From a checkpoint of a small transformer trained on Wikipedia.
Size: 12 layers, MLP 2304 tanh GELU, 69.7M parameters.
Each number is 128 + 24 x the weight over the matrix's rms, rounded and kept within 0 to 255. Layers, rows and columns count from 0. Numbers have three digits each.

# layer 7 MLP down (transposed), 2304x576, rms 0.0228, rows 926-1032, columns 64-127
162168141169173108063146099137087126126129089116115147179113162068079138109158102138201057093119086108132149146123105092217056118060191077117128197170094138103148107135057139161144086139086139
116073118136145166110118132145108120128132156136133108147113115132109049138105151139098169139120151136104128160135149183134109095140129097123102094107158148154115119158120139130129116127125140
197149135123129175112133126103136125135135141100103124120137122068116153135105125137126149142146115105066097138125126036147120135143155081150121070122130138093142127116198133138159121140113115
162132145133124126130118103153121123143087110113136124162143135149134134115104165120121111144138147112141133117142122110136108136123115126100137088130149129114114131163134121137177131124120136
162143137148157116110166133076132130128121151157104205082137147123144099114124137120164135134065122096129134138149089135093118131153111077139086108164111126134135147140093166124146150177139124
073133168129119129119129145148127137118122120143099098101138121109129149136150124151130109141146124174080127152131077143174079114127151125139107172138137176142124138173127171110080094128098147
164129154133103103118131162143112164146134103091117114112168108178162190094139107116139147131137116164143143113150080117125157151109139129127142117137153121161129098150157124076114116177131142
099107101123163138110100133081119155116124120152119112115113113073116064139074113144129092140136142096117166123132130112106165117155138114110187130167122106152124142118140119117110143113102139
110141124144116109110156130131158118134136142167138113104113162133126157114120099146134109113078147167130167139107096129126141106105163154146160126126129128118162134125142117138101166119108134
086132156113099137126149134107136130127120101171107166083133164104139122084118125140150122156173136129091118143109068168117083127141095132114154152169092151162120127139138102109124103106147138
105113158165151120153137086130111115113126110111130104126136174118126142098155144123167156139122149117094104120089115120127124104070150116151108122104146156123125063150165143146115097124120125
154125075128090148106112154129132165110133147122119107134120105125175155157106141132132132139122133095140147149121130115140112117118131166153155106156124112130130100181128137130127116150129119
095153136155094154117143103143129131125123103132120115149133111152123165140130119136107098145146189137116110140120151151159110079124095184128145142149108098108110155127107098134170115173086141
090128095133142114104172120134166146128112092108133127142091127140136102134141122097142110122120102069143129135128095149124095120166136082139129141122126187133162097133149146151095118103135160
178137134135132139111147127123099129152140101107114151112133095147125181105161164081121100141109148133130126109138105063142144118123134140121099141136130129137131104140145127152127125140121121
106091188125132119134118099133154112151115140106151108138134131082125131126131156131144156142146110123132128100126163112157127115121119127118106145130112131140130144129127090105135154132136105
102097131181136127127103156106133102165124162129107178150099133099143119139148144168153134104162136118086164069132110130127095106138155111180128120174102171159140104148128171139137121130105138
142096070159146169104131133155119146155134142139096111122143080122156115132144141114079108133159150093129132096114105153124159110123146137117137109147114104094117110136118147137157076060091163
091171141098089141105077130092096096102120129080126116178107136214114156140129115162116112094142140120114092136119104146128094172128114133142068102087088156124153102164109124114185143130092132
138129114127166146129117148134148130124123179135123140091106187119144126102147116103169085128145070150086113165125119111109123094087110136140147121147128110066113128148129155144120116121112118
115127163174118133142132146132133120138127160144105130154174157096146126125124154139086140120152127135125123151121170145162135160105126088129141127123143100117119107106089131132126109133125154
119119147118149091140125129103132130165110183143153151101148152131148134145132125111127142145113139122116107115112113146137134145097145147117133117123104076125121157144099121146145154122150157
148125138130048130075098169101130161146135155146155173111131107154165142084165138073118158169129162125169144091133162110084169140158076162117102114112133126138109099102157106083108166162124176
134130134106099096145081084145151090105158111164096090123136129129109104122105120137102150168095149158143088130131177128134154078116149045189092130134151109171137103112095124087124128130169145
118122134087142117135126099152148107096145069112107182161123135124131141103142139133146104164161084082128128134139108141098161099136089166132125153129132143134129098114137105124161061123125143
214122123123129144163113134142110132120124098127114157146115102128092156100119152117111138148133135157127122141158136017158139133123121108132133123122125105128132111143136129134131115121142141
116111104120159126149103129124139063142144132142136132125138088129171106127101087124083106166147173113152155171122159146110140081118169137160124141100110170106138108118185119128141102124107147
131142114135110114121124128103125081150140096167148150127134126144111100131119126117140115147121141127133169156111141122122117090119174163125150158135124135091096165091062141137135123094134094
161144139095133100076093074131182124085129170099098129114152117177128118105148123155144074144087156125148094154138172099192136117109100139112079098118112082159103122127167106140174122118121116
137128137123122126123180089147178146124127150123100165066130111088140109122119088118096131108142143144104104128154146094142141112139119132158120120109086165111118125125159087161117135127123120
095147193152122140132106106173133152118131139103126158149106115148127219111090154147108124103142101135119131127119112142171077127144115116155115164121117139102140129183130120059148128113123151
159137096120121076130126172155159130142137117143135136098168132190116133098103147128088173116108138165138115161142141160110091118177108124130143178106103126109117121117130157150124155150142092
156166148132140153107152147180150136102086135137125101121142132100072151094093158106074144151138093116194119095091159096105074141091175139151123123131125116181104086148097134145106101074154152
142164113171085130121081118152084111146113150118132136154128173120108103140118187139113166073129125128186142113137101155154091132123128155148104099116146122191111140134120155096101115111161094
134160114135116154062153128119127133104095111124123124164149122117104126115131106095116138154144121120136117110132106111115145131070134121151111126115122102136108138122114159144083157155139096
115126120116160113138102144114144124093123144127100127128079087123115122128145161164110140110123141149143107134110125136137082128080145143102097162139095150117167133105134132109101091134146053
123130162153131109100153150108119114124116112132132114068111162134089149146136188148127132156158141078133102155125122154086103159146119159117128127122163100151116130109136109121131130144109124
136164149144147120143128130143120127088098130150111075089125094173109141104104149142085109108184115121120110084132051092100107099096112105123106160091151116123125135131113123112131153112125124
111160163136121151098161130119095139115124071108137139119126114098116145156151110064141150157148123112103109139157157114121167125171123128111164072155121088116091121120075113147120137100122146
133110128103096123121082091175153154150128125155127094125105099140160133112136107133154147140116136115098147122114136110109135164118137158159143124120146100133081109152131116159127071153157147
090101105167100130080143151125135112139106129165109141139131134166154138148118174109154087147144150119137109143112095103131128095116132179131126153111138172106157099173118106102141084117115141
158087108112101140144092131114127160136129102124143110125112130163131159122123124089101117105093148135131137110113133031141136117126127113123122113128112123124125116139147092133112164097133158
167149188125123116129141172130162110123130148120136132084107134124135146113120131106118135153109106117130087163154126150101113110126155150107133121144125106140103168134105113123128175130114125
152137142129138151113111150143080111102135110135109092137124131150131110123149140109147127137135151133149108129127158078106145148109135142133138124128103137105131106147115144106092120114155126
086115075136148142132109176134150137106107148117138107101142190105185107140133156135177128125072114178138081137120174120140165122171098138150105086143093122079150123146099095170144133085133039
110102124114127120175160127076108100096106140151158147130109138098119178126151153122148154161089092119114143115156167166175112124123132110117132161118131141116129162098104144173150143111087151
142144145068146155103169103135155109143136168115154123110132120123125128147115129093128096093118095135100105168139079144104113109073156141120140120141139148126094188155089126135156160114110158
107127159098125106142066116112121149143134125147150102112135143190104160118135110128132097122153132141121110115089099164131103164089157135153157098153141145106093125140120123062109159127099142
120149106152080143104113122150130062152130112104115140144110100153129123186078146121128123099143122156142122148094125154108104116094101172119156136113156100135124137117141144101114160134124085
162148158158155116145096093169133139111132123127081150118119140132132125139135089136116109158073135111084106124134154123110110109166138119123138113107118148136129171108092152119135109121134133
116129131130113116128118106122179137116133152106090094090145151091103120095117152137130121151177122119110129143099082131127133102074143125164114110104135112124098134142153179132144173127147138
072141129141105114121130086172139109146147068123115139150083152135121153094137078109137099139130112082137150080137164181128141121121128140134156135128102161119122127118145098126178158131141120
119152142113156136127106096152101135142129138124148134107085124131150154160163096119159116095140130115082079111128149159134101166095140166109117138122128133128130119092101142110114128105127152
151128130089142149166133073140130144131131143128151123165137106101146162135128094084130084121115111132120136161136134088100086091165141088156114133156131132106133142116148126127158112152158105
146121099138140134132173151130223075055121153134132144129100124125125129133130139128129149131107118096153161121166160116177139117123115145109149122073141129134110096123132123146121189092141096
185107098154128112122130080163133148191119182110129121103124060211156139111130146161141128108168164139139160112114151134098109093148186124147158114069135115131084115135164153129139172120152119
089146136128163123109126127119118109140126121130110137101139148119137095163125136134141087134132158168091092119208096126124170084089126133126131123153162127141142166141100118109141169144118119
135169161128174133127120105117097138111144188130139119128116125149135139131132103087165115137121107110136102128107125166097096109070157133156138102150174134085124122155122124106108102125121151
126116159134131158073109153141104122169121143123127146101157142119178152143120150167138150125110165137139148124126164160120110201091152167145165123116109124108110073099200120092107161142111125
153152112111085108124155165145125169132129132126153129097152117141176161138126155140111117108139131117167136128118137117117091154149166179115114107158123121118073152105063096137129100103171071
197143149151109127130130112115133131133149131130121125121133116158146176081143155117107128113121121116140133113146161009138139133122112134161117111144112130138125135145122122120139121123134127
100126156128105142155140166113141143140123123144129118148105083111121135117111123126095126092142147110119136125129105150129136148128136105126116125135134142115084150143161098096141109100121135
153073113129137151149132109123097119111127123122175109114124104097105096116129156090106151125172141152132135100123127120119182099154131083146164140129110142136113142140099099110134119157100111
134121152180112119075143154140117112135115117117106115111123153129115140117070105148109138108153133073182160165129157097085094117140105119094185120123129092119112142084097081115109142098191126
134099132125087139127157139085159115149109134118130117093105086154138133088135151087091147097120155139113143101103131153135090150139089164180100131100122156105135091121180122107091147128097181
133139129182155126105110148135100101137158138145128114130178094107164149138132145154122142157106131121180097164064139110123126134124156146157109110145120122133117138126156134160134106107116125
142108123101119110124160115133127108119100152109155109119160125109093118105145131129127070110127114122138123138104105113119137155103158119118144113110100116134122120133110146115085135217126113
164108124182095143130112156139098145117133161110105136160150104150141214132131178121143090117138118100108132123077128127131105149133140109147086115095129137108129114127099129131137136205088165
147127148102174140126161148117078098132122124129179129126125089149121123107173124119130161121124130123093093142115148106136088188123147166122112149081095106132099146174138141132116177132150157
188163097123139131108144180105116139143114129145145163133176086128102117146106116145106133133096099103134142130095166129122113101130151089112112123128175128140110135125133102176118189144147133
111088103142120093122114115135152115116111144166130113107138152153159141151143123112148131134127138133142119114152145127087158156095149106103112098137089118151133131132120123104162161139121133
122101111174131120126118149145118178114110151142133102129091137151123128141142167087164089133128138115125127132137147115127159082191105112101144165144156093166167120106119122113146142153162146
119163116193109102128120126148120107156112124164143139118129133096070154108103169113160131155153144141112136131144166145139130122120129157150103158155133145135108116153128101114139118179103124
107151128134130109123163105135136177082107129148128137121126138134125180114145111127137130164121140137136165103150120106129083129108133121128113157129108151108105110109094119119134145116123142
103066140126151104120113128154119105127134128165149135118150099122116122114127156122158135096125132111139115120131105179131156119140115080089157136090101139136128149121131137138090123161170118
149133104136170102128104081139151159084124141140094130160114142153112120163097123160141169101102146165098129135070154142127108101133161063115096122099168082136161144158118139109112170160127107
135179142150102105126136123113123131161121127148138103108144103117151172131135152130156163129122132139131154132188142133141155151116136145117130132134148127122125157105134111080132150131120126
092174144149130158142142153111141154099142130109101107079135103147124119140152153141163095142133170179119113106105094160138109146135153086169145134090183107108096099115103124095088125177120124
149064143121114129116143109137134164159140165158116165100130148120110153117128135100150164125116149139133120138122127156108152140112187114116084085144130142126112153135123128126129097153106082
096118108106146146124178123085149163119138102125128191114102161138139155096112105139121105132081108165140141122119097129172078137122108114141115159079089127140127131157197114130153155132158174
134142164152136134147147080120133134145126150119136154113126131143111115097127125153113148126122121168141105134112125116160129124156115155119129139131147124128163180139137130121108151129156145
122124154108105129116086085139123118127111162165121127105100097109119196167139180195130152103081155152174114171091075163151121107101108122140116137106133116188102161136103137140143148115166135
056105139116124090103101077167139141173137156125122118142085177203099055135057126049180143130118116141193179210150115119159116072054100102104046145071164168122069107137115158106120030061126106
138125136123145142131057145151115139068119135110142136126138106138178133124159097151127155115145132154140119116132145147130127177131141105125109104161162131119106084163142125115100154086150136
126202157190097145154148110118138138143126118142096135079143067115099159111126142169145147136118135080141091107120157142144103197130141124074109144156162126157130163138117109182105131135111148
130118111143111146107075158131137079129123140138121129147134114137104160175123131126143158130091131118100164081158157145105132095119115128114131113069143151115139112143107122118143123101146147
132119131121096091167143144127117119156140106101099133151151157147157162130147067106106078143096181110165155107127102101095117116133114152138102149132133162076157120132174095101144093155137165
144120151106142141116093115124137132097107151125149131150156131138125128121130140096137136140134123161088146104126135100136092132114143132113118103076147144114116165110138143117167174138137132
116136116148143093129141175100171138130146127131099110084078094116103104150118090126133099138102134152109129139112143131130126136118155133089136142105119102093125136134140140087114101101102118
156108122124135102126122176098098098143129138121129154129103109141161126095074125121163134079124113139131100125108150140109088160134145114139117070152159176123155142105114104164141137062163140
096132146124126120130054124116115089145132127148085097132110117092116137138150111106108083125147153105131148133141145091102110106132163148132113131107120143128148097092130083140117160100130174
104113130125103153147135109137103158076113128106124154144117151125138144132115102120141141134147103131136131144156127137129132126140130125101104103158131106114094117150138109105145122127147127
135131133113124191099130116088164121078110101152092154064134115150131127148140116166091138160128098174116078141103153137109139136169142132138141147135147170118114146099115127142103131165142138
066108152129138136109148128146101168123131106154096128125111152153096093143098091114127125128111151134168132173098145156091097092134133141117154118130132178136133093093154162102099111104143146
143124141120134103134128133129151114104125128116143160135154121115132165105136066110159141156127108152133071115134104200171129133110140135182139116152118096122087110126099123151104140127148161
146114091086093158118120138115102142104134130078134133079127119114088151170115147114096114116086149142181122146100194157087172104165093121126173078105121109094108135098141122146113194145153129
185158137136158146068148086169118107087131169150132122216119107095127099143153137150100125044133116124153200182132088127143075118117113098166138181082099085169102102126085122155102116163036156
137055093163118140134146096169115088160093178140112140142166150082180153118116191140194101141120093178149098130104107114129156121120101116148141056122125112148136095136152138115150099138156126
107143133148167119147122182159072124152148156107149135103170125099089162089116172111112122169105133117159149133107084153128167149148119088142140146097162136138120105112174137063142071108150125
140101159133131105061115112147108120107142153180110114102162126118116179121155120142136134085141163142114150132139182107123175149126133171133119127109132120078141093080187114146119112101105155
118126169140130101095125142160103142111128133134149144157147126111136133185115110129138114135145137160112115137117137141139087094105169176125155115108143101127136132116112135139133123082126132
099085121133123119152134117156107131121122127126152126101104134106107152130096117163156092155138136138133139134110111121144174138143150114125106120100176076125141160074127099147135094102123153
142068096143172127139115094182126091141110159127169149097175129138138138122102174122071109120189130159123103177081125161122145109120191132135134089180121106136104130143116148107101090151102105
095149110146140138124187152120137128128145179168104116138149174101118128124141128130150145141148154125121131113070120138167145142110134137130130157126140137121181114106131108132112135145090128
131151123157118131118139118126134130137236122121167146140132158098112139102131122129086144110114143127116122105164110091109146133114126131142134144128111122107137228087095126141140149103132146
182132134141135134142155123147147105146137103141118115120135139159116176081127124132121155146126119115119133109152144059107132127121149138127139137128147106122143119124122110128126114133123118
146087121123167137181153143115127163123160148123121137090158121113128119138124117133132144127144128121138082151125139093144148112096167109099130100143142074128125095150133137160108131089091131
# layer 7 MLP up, 2304x576, rms 0.0237, rows 927-1033, columns 64-127
133161127115124155153119079085084135101132182127130076139137166107114144118167118134147144120074130114171170124148121139133115143118089133094144122093104125143126104161079113139113098131067112
175152158117138175194152113162108119139122133111134100101080176114102139118103125142142094080127112138147088082149140128168109102126132145139127130155142167119134138136095133128134098124144120
133124131125182095127119152118092136080161127148168127114120123107105114126140125149124138114124126164148140137117142121163094123146128145136109134156149144116167169085123176132109118113133138
131109110134134156125160135160107107102121121156082104137124099154127104106137128115141117136093167122144132156196128107143156107123107116145147109098100168062117128139143120122139132137153093
130128160126080134181102117117123145133121164126132095108111166108102141098169113117138167127141121105082159100117123147107166151127142153113157108100110122086143130144087148112108125099096113
159098098133152152144127102126149134142106120141150139099122162156122118111164147164127131129119093048186080089109104122136143079115075117140126115157112137131125107133089177206132130124131125
141169148135118138116109141148118099100138122128113122132162125130111106144101106130109103121067158175162094142140115128140116109146105093146150076072139142109145128087122128119185132138136133
121123142190144143132139103158143141131114153112124133144127090118117101133142157109135094104155105119169112115143171115154115160096095103085124115170098115117118106182130114170144130109138120
102121118122151127120103089156132096132102135129137111144168161123131150130150150171147187120104143105125134156127096121129146118105143156146108096151131128159134138148135065150101083110129134
137096104124159124145138147171101125152149138138118139145109098117114139133138105135132128115111118133164124117109119139132157145135096140173108127152121129174136137096135155129123120121143100
109127154121167138115094105202108115148111121119122104144140138114130101104147104132149123082101116111160109112072138139163122153137162107125129159138129135101146112113139129161122106103105136
124102138108105123108086143125125136133152142145137082126105120133142104124136112112133128140067156127106123140135136139148145136089127162104091122131101175141098111160154083127137113091130138
150154153110144117179128111119104128164112158108143127065138129118096139144185117124176134136111133144122123170117149092119119138114150139157128135115137118124119138112095087151113122091103128
152113125077136096110095088123100113129123124135127100077157159146144107112121166111105112114141146106108114120138134106169130100058100141161128089177108171128167124125104121123124145121129115
141140112124142155143076145143133130122131128132119130106096121117108121111133160146137104122080140137118162144111104122113110086141146121135167145140108138140137117121117147122167123103150117
143127116118154143164128124130062147108108200108163072081133154095087125116167099117111156108115123124136147132102142145104167132079112125096154141150123130116103133148115094156100126082077139
111166176074120086143129109128154136105123139118183182121100163119114128119124131157180134161108081158122148152124129138125120125110138093121126147134154109141183140134125135127098170136168159
136140148151159148157139128136101142157156167138153071130118139175142134099108137165128141087108150148168138117138145116158139119138158164151162165065124129169126126136068083129166123073131139
109130150132139138116124136118131105143108144153123143129116145149151125102141134096114119074156162127128125132117122129124157152140101113125116155155146150125152085153138135143142103147142141
113096142118131128145133139163125138153128140113113126137115100140112122128140163154124105114143112091138140138121134101154139087110085146130138137146112157141123121181140131115157110127126125
117153140105128152132172142154141130145158147119142149129110166124130128130116149107162136111116112096135145109116121131091118129118132139104121105154157117142139123139142164137108091088126125
162147135143086095134149112143106085160137136078171138114108139124129145081134115126108192134139077112152154107140148131138165162162184133168138090108166099128145110144131155146123147124151115
164126131087129120122128091146101140156186202143116104076149120157061137118136194154168102110129143106100156155104126144097125133097059123178100134187081147123180138149106132153114148133093119
186082169143156116133110134144135128079114168130118105089087157150149133088099110107111169153146138093091106176117119134096191099135122107159170150071121126149122098146083114119163129162164126
244141111123103167164110070112126129175136144134123105105118167133159099074171214129097064111145162125165093090150093096159175096094110132157173116184152140163121144117077111172180104120118120
169110117129137125170159095145104140118168126097127091104090146120109142133122088150140074106099083162114107143159152100154100164100091079120119137150114192127143143082132152097168143111120113
121147131148104121126135096127152104150131149097100103125143182162137124140154089166126126084121156159156130095144090154108162178125100165149132149116078120162113095129098100134123135131133123
146181177121122147128127150119119129099125138123118137110106143121135113122106139116146185150110114132103114127160151115119111161113151069194137118133150103136163130150117147137164122117137163
132072095146132179118114174113127108083131130140121068162141113139110128132125110135120133111121099091141135139140096124130097131139121146099125086139137118097142102151081180116122133107130125
157134121157150114172139137153113169157123134136144084110179146112118161097138114149153107152121126111095111107138143127104117117121155126142137123086123132068093105121138133098147118122126107
130111109150125133156131102135104102124128126111139137153113159141102134110140135188126109157137127107179137132128166114105205144131112134133132134151116140107118140116137096138125114148155111
120109115111102149119128139125116111154110129104150131142115108130137085098195096096117153060120103142124151122151114143156154140123105107067121117167105122168128136138097121088132162091137132
160133180172128120158102109139130136068114119128144144129118100132104134148128114160117097122114122112092120149109121119135141121166152148151143194116137145143151125128106150178122145114136153
136095144120136109157112142152133151070153145110161131143101184136117117138105132162141113145089078110134125143149104140126130104127091092123123147166084136158144140110125139139133131129141154
135099166167114121160135136136056115107090152086124120100134121129091126133149135109121110111132126133129140101108137138149143117082102089162130150170084102076128128094077140144098145103089118
119146143146153148122089118136109134138135121160165134123105158115088104123104142131126141145127129136104112143110127142138104090095143070134136101133119120115133143120126171193119111102167141
171152106170108122173134092143148098142149171118154120132101203098123100123159153099139131160116114141083123095124119108098133121124130169141157162096156153101115116094115153134122120117097139
117165165169102108097146104142126135172144127137106113146090176161120152110139113161120143134151096097145189119146130106127140084113118125160098154093177129169109125098093130172112106138097142
164095092130107167127124101187140138150116156075114125140107127156100118134153109195150125166082087093152137138152097138134160125092120108103126107136109152088119127148157164106158143153139136
176167147141132122213097125120134143102134154108107098066101147101081115114109138188128143120093099131110111096172180148110114149119135122131139083121157130108094124128113155149127145111126129
202103132167174153186129165166130136139124162151128123087103158176159122085125166144139084118170149080169118092159113115125139146082071118077168128112139107126148123142085189155198157119117114
102111116159102120126136139131138113156140116105145132119107116119144111118148138101127096104100083143117139137118160121117104118150125079163115134143137114129148132119127147128103102147072128
154135109140115123180124113151138143167132146125114123131083142124117109110110144131131099140150106140159097085126124129162120109165117114125156156122130150137126119131125137116122100152119098
205104097131075151136129108140111132144151182109165141137091117147119137089125104115166084112128114136131102109114121140163122185100144134105153167118101165077112121115182145137167149068114154
155113093127105115146138085186113102144122133127144166139136153167109093124119115130182115173086090155154108128118179163108175089113175068102187077141127124046146122149132128111093149104123136
111112142145153158139125139146136160149136123130147115134134118115152123138135152165161155142111164110099139106170119119103137137161129123116100115115156125126140118117134167126140111126149096
124097112139138132138154091117139110089126151124116132114107115117160145119135156126104148114128099113113121127118115081133131139135095106132080119159153133147148105112148144124133144132136107
135134171121123138152126093119111107106143137144156106155157163124124098116128169142123163105137103097113117110105150149191162075136085110154150142110147164109150110164135102108146127114109112
126158119115123157133141124138120127126135121146082133119100159128108122120128101144175111074114125126159142122116119125148125140093129138124150146161093149108100115146164128114139085136130138
181102098131103104088170118104129119146128161092184117106103147136155109106122145122133116103110154111089145125132113113086138172107150120077177102139148156137181135119122128093117099099106117
127132115122120135153130111166134088130146096138151127104121122149113086118142101154138159147126145099097150107126162123112157114104114112160124143123118147107110107160115154144137114122113071
121127148159127135117090126113138106135122128100162121123128121102120133104123100160139123121128146101145122115121119135125138131153104145141110139122109158106135152139090187127128096129121146
124118147138107139119114116142115142098146153125127140092149129144132134152122126104140085143141092139159110121103155157104161166095155136120152144158139124100119139094075150110116110088091128
146157180128143110132138091135080150122113141086129125113126144117107138119135116162134148119130085149115160107131149201136106167088163125100131127125128114110205138147104140133166133124099160
187170132126140175155092108123088157115124197126138060110109132135126121118134098088100101130140112136083110131133168121123169119108155144111115171146132161162132113119095087140134056133110138
140137102148164157165121122149081128143171162126100168146155110129146097125157171138124151111122131094141154137107132135114117148119138119084119147124142124119126132144152103131134086112131134
122132145157142124150082126159156122124111109123129118135152145104119134136142135147125142115097153106121149130122125141156166126171118141122123111157130105135107093140149143148135132143115134
151151132167128106129115112140106078154099132112122139115099128130097112081141136169157072091084142127108135124110131147142117123117147183102124119123175174069117131134165121146144068101110123
155076160126107115152104089159124111160119157133131161124112141135094103110124153136148155144147150079157139115137109139152140106074105146126128147105173161104169135132146167126150155128119118
182090085119108149124055090147145117152134147098127100091133130147109128052168201146119091130131136068174156097190108090123161119087116120069135148150139122154130127132113127142169137134093105
147130140162159097124124139141113117136121139098112143084097138112105113159132134136171122128118117089097137138095128166126130097099111106144113140176116171078135148177143162124114146093095132
139139115127108108097102124130134118170137147121123160168126132120129124120096150124141114098123093137127117121156103106125144122052153127128103100122136116105137142136122115157141127140128092
141144100102137122152115082114110071105111137136135138123149121149128138076138115149128171094164132108136137110104153149094179138103170144108118110140114139100147095130128135103136135111159115
111102096090150129166141110157096052112126134136111101115130146168110145124118142186118129132137109155170128136131141143102166122124094122164105131152131129135136139118117123150158150121114097
116109119164153116154115119110098131131118146129153129109162124124113102114147137141083134165164126104145139125118169144103130162143136147129132128104153113120112113176125104139111159119132124
133162136171117182104105099112130086151126131152101132071115098166130104120109121111120096097127166089115122091173096177135122132137157103134147131102114152102174090146111171162109086092090142
114154179163135150113138109115106145110126139139124106140125121142151138109110137141119153152136103139160129101151130138129149131143116107162164148115135167142151144131124133122147145151173121
157116113182144208157109122144137138096152150114143109166111154143146135135116137157113160152135110091157114107157111144135084149139080121157185145178104144107135129106127105157166107147131145
119106154190125157129117110155116112074128151106111161133120080129114145114157143111125106107084158158094136106153095119135153121129133140143163157131116132138128115095123126117127126100135157
111126101158124161148101141174093153191137164097156130100121100148080148133128139140124115133162134142088137138139126107120151132129108094151156162094155114058099091151119129150113105094149140
132119127113177103127098131149137073156148150129122109128082133108142115098122143130112133078154128130113154147154110114116131148127114079119128099146111116115112131120158085119186098109151107
140127171160165114186159103112131143083132113130128131095109166151164127099166121183145132142150123140143151129118174122145133148110101151074115125126144148184149104155105153111136091136138134
124118154163157115135118148120151135136141142138106132123144143136141097105150142147105114175142135124137155117120080170106121120134132120144116123110176147117125141087097142177132096130097110
130106104117172121126130092147127115130135128083113165146149159106128104156154194133141119142125104092148169118105150163139160135140109097154141105104114154100151150137121121134151145141118148
109068116108115152114073124117140107117139120080155088085147195137111135120188121155143100142089147076127158145112116162154124131119111121160134126109102178070105134150107127114124089105122148
110100156130176140142104127133138118127132115089127150134117173135127124147142115126124151105160073155145110115118140124123137109078129130166126136154086101132141109159121153133148109134157143
161114099134127104118065112135134046122139182129143126117153141098121125096093156159138149135111131136140141142188125111108138162120146084137186111112067113113140151110132137144134128132107134
115089142137137172140117162145144118119109146118132147128086184104163131099177131118145105133088107083125150128123142146089161136132130161122174098101093135136141143168141155099151117116099169
139098107118081132092126097158139065115118129114150059145082143164121109124140124133125149108143139080111114112114139136142137122136068132170126099127108133104123116113127134159153106117069151
136072099134154121111100169159119115114125106118128090136128104127132109157171118111159130102161142074125130132148185152105098154104132067194123137112103151084109036100107140136127090128099105
126102145108125144123071096129139150110128123100110088146132109141164099096165100100115154126134135104137110111168181123114097092126065097112151127118105140113115065148151148164137104088097110
198090147142078146127124117123050108133123204155126126142144147121104123134127109106134140133099089092163156150145104139141100104065108095193104149102146152136124129147110162133156150129039141
134110152139104101123141118169113123146141146107183142105116116110122082105146130109106166124087114113118114116131147166094098171141148127110136122123108129116132121155075095120124079095105105
179149093129162178172095097139090072127130104085096112115144133120109125126120147082104114144096126084139087128119180105101160125134147095114115126082106163118156097185108139164104115144122080
145109121106125127152083105150129103109143163137101109121141124113122121147165130152150114129140095120132100099135131126120112126158118154144146077127099145120129122139097116140160138120115151
116160165158096147155078121180148092094127126101121169168146106095138106112139109128135159142190129133113131125193109107154132091143138121162126118128097136142159095138153153159088127126112075
124125116135122078131152092118082095146134145141133136133145121146121145135119116132138152126139140134153099149158095134113153135129109129100126121118130122140130151132140111134085072145157136
151102157127099147105135086127086102153146166110148103141128106149077138087099132150117125135120119118204120150125100120121123115085133106118125140143140116113144101153148143159127123128102114
142130162131115131161100076131136136097138129150148080125086128162116117141137133136113142124137154154106106100133124119068140089099107131099148144107130103138119097161144162150095125113137169
142137124132147123161122107123104117085153134108146104152123142131124065122141095128161115132140140114117160105174105145075155123121144132102134160093180085111130136154133133089120145109147123
144105139132165099132107133127099109142143115120116136097124118120091130125129190107164096120107105105125124155100161137146118128104149118141109145113161154109125080112131134117131098133144080
131176105208167172121114105195165142077121128133125110139132136114120103116141176187129125127164144122114162060137125113140131084137124115161171109166117159147142158139160134133143133104090142
151133144132128130176125098134175127113116106119133095122115126163117131109112126175114123143144129133118131133118114158116139114101111139114104098117143153142139148137080190125135130130171156
136123168122123139130085142117120139142129118113137107125160153109135143120140097183144126121110146099106192098145141123119147144141121116093182095115127076091128139130118168122117156127117109
151152156194163149146124118115116152103121152129112151141115109136139122095159180188158062120136085089101114159123098131187128183101133136125158193146091120170143119141108143145150129112093142
143109142200165160113135119135141104124137144084117155172099155137140109110139139139111068127128159096165120154109120113154169099078101121141104113185098144198128115174122146148131079140101133
114077152143125158122136128091157128072142120123124110123094161143110094103131136135078178117120116100098181073131154117092132185161136141116122193150125105167135125161123156098166149074143106
152092109147170124125112138122150124115108113101114167123058100161154097068208123148171128097111145090146090105110164125121106184130141099122145129083117148157129085145099140159168134091123125
152129154119159093117121109125119110162162139127148139117108147167101079129114108076152111125162109085137127130165110143086187122073118078120148106122156142085121111142084172127096117163135096
138148113103102127116107131129119121118139126125136118137123125120123121108145123095114128137118122120134137098113122134107148155153136141122117112133080113127151141130106116114142089107132111
122142146102112131170075103144150124123134161109108114134158121124138084128158153133161126092119129157163118130132128168133100140162135084126115134114102129118109093124089182143125149105125141
149137149123138140167147144134139075102110124110150111111131173136116060129136158112150098109095111095113155109130178152139103117095098130137179108098122140149129111164151158117131120070149115
147157149158156099162115128142172097135135147053134160160139089129123079109117162148160128116141098092104138070159120156129109140165139095145149151100160177133138114138130179136152133139098117
110117132142134131102116119134143130122103088132106129137146115147116073131154123125173112090143101132148119124117160161121108116143118105129142106131146131126133104142162145125130147112129133
147061115140111141130112093147129159149145143127153097138089097172131144117129190118100066132125130103127102112172127081176144090132112124137137126114134147109133147119122092145155127128115114
126128118134120127147119154150118129116101131111110135168143140149150097127122154173157122144125140104127128110111115121171135146149160120117137129129141082146182128116170127115139154138126154
089096145145138143173160125139118129140109141119124150105112137149145124103148139161129160131136170096099154153136124123131132147097129143147160149141130137141127143155134126134149148137136089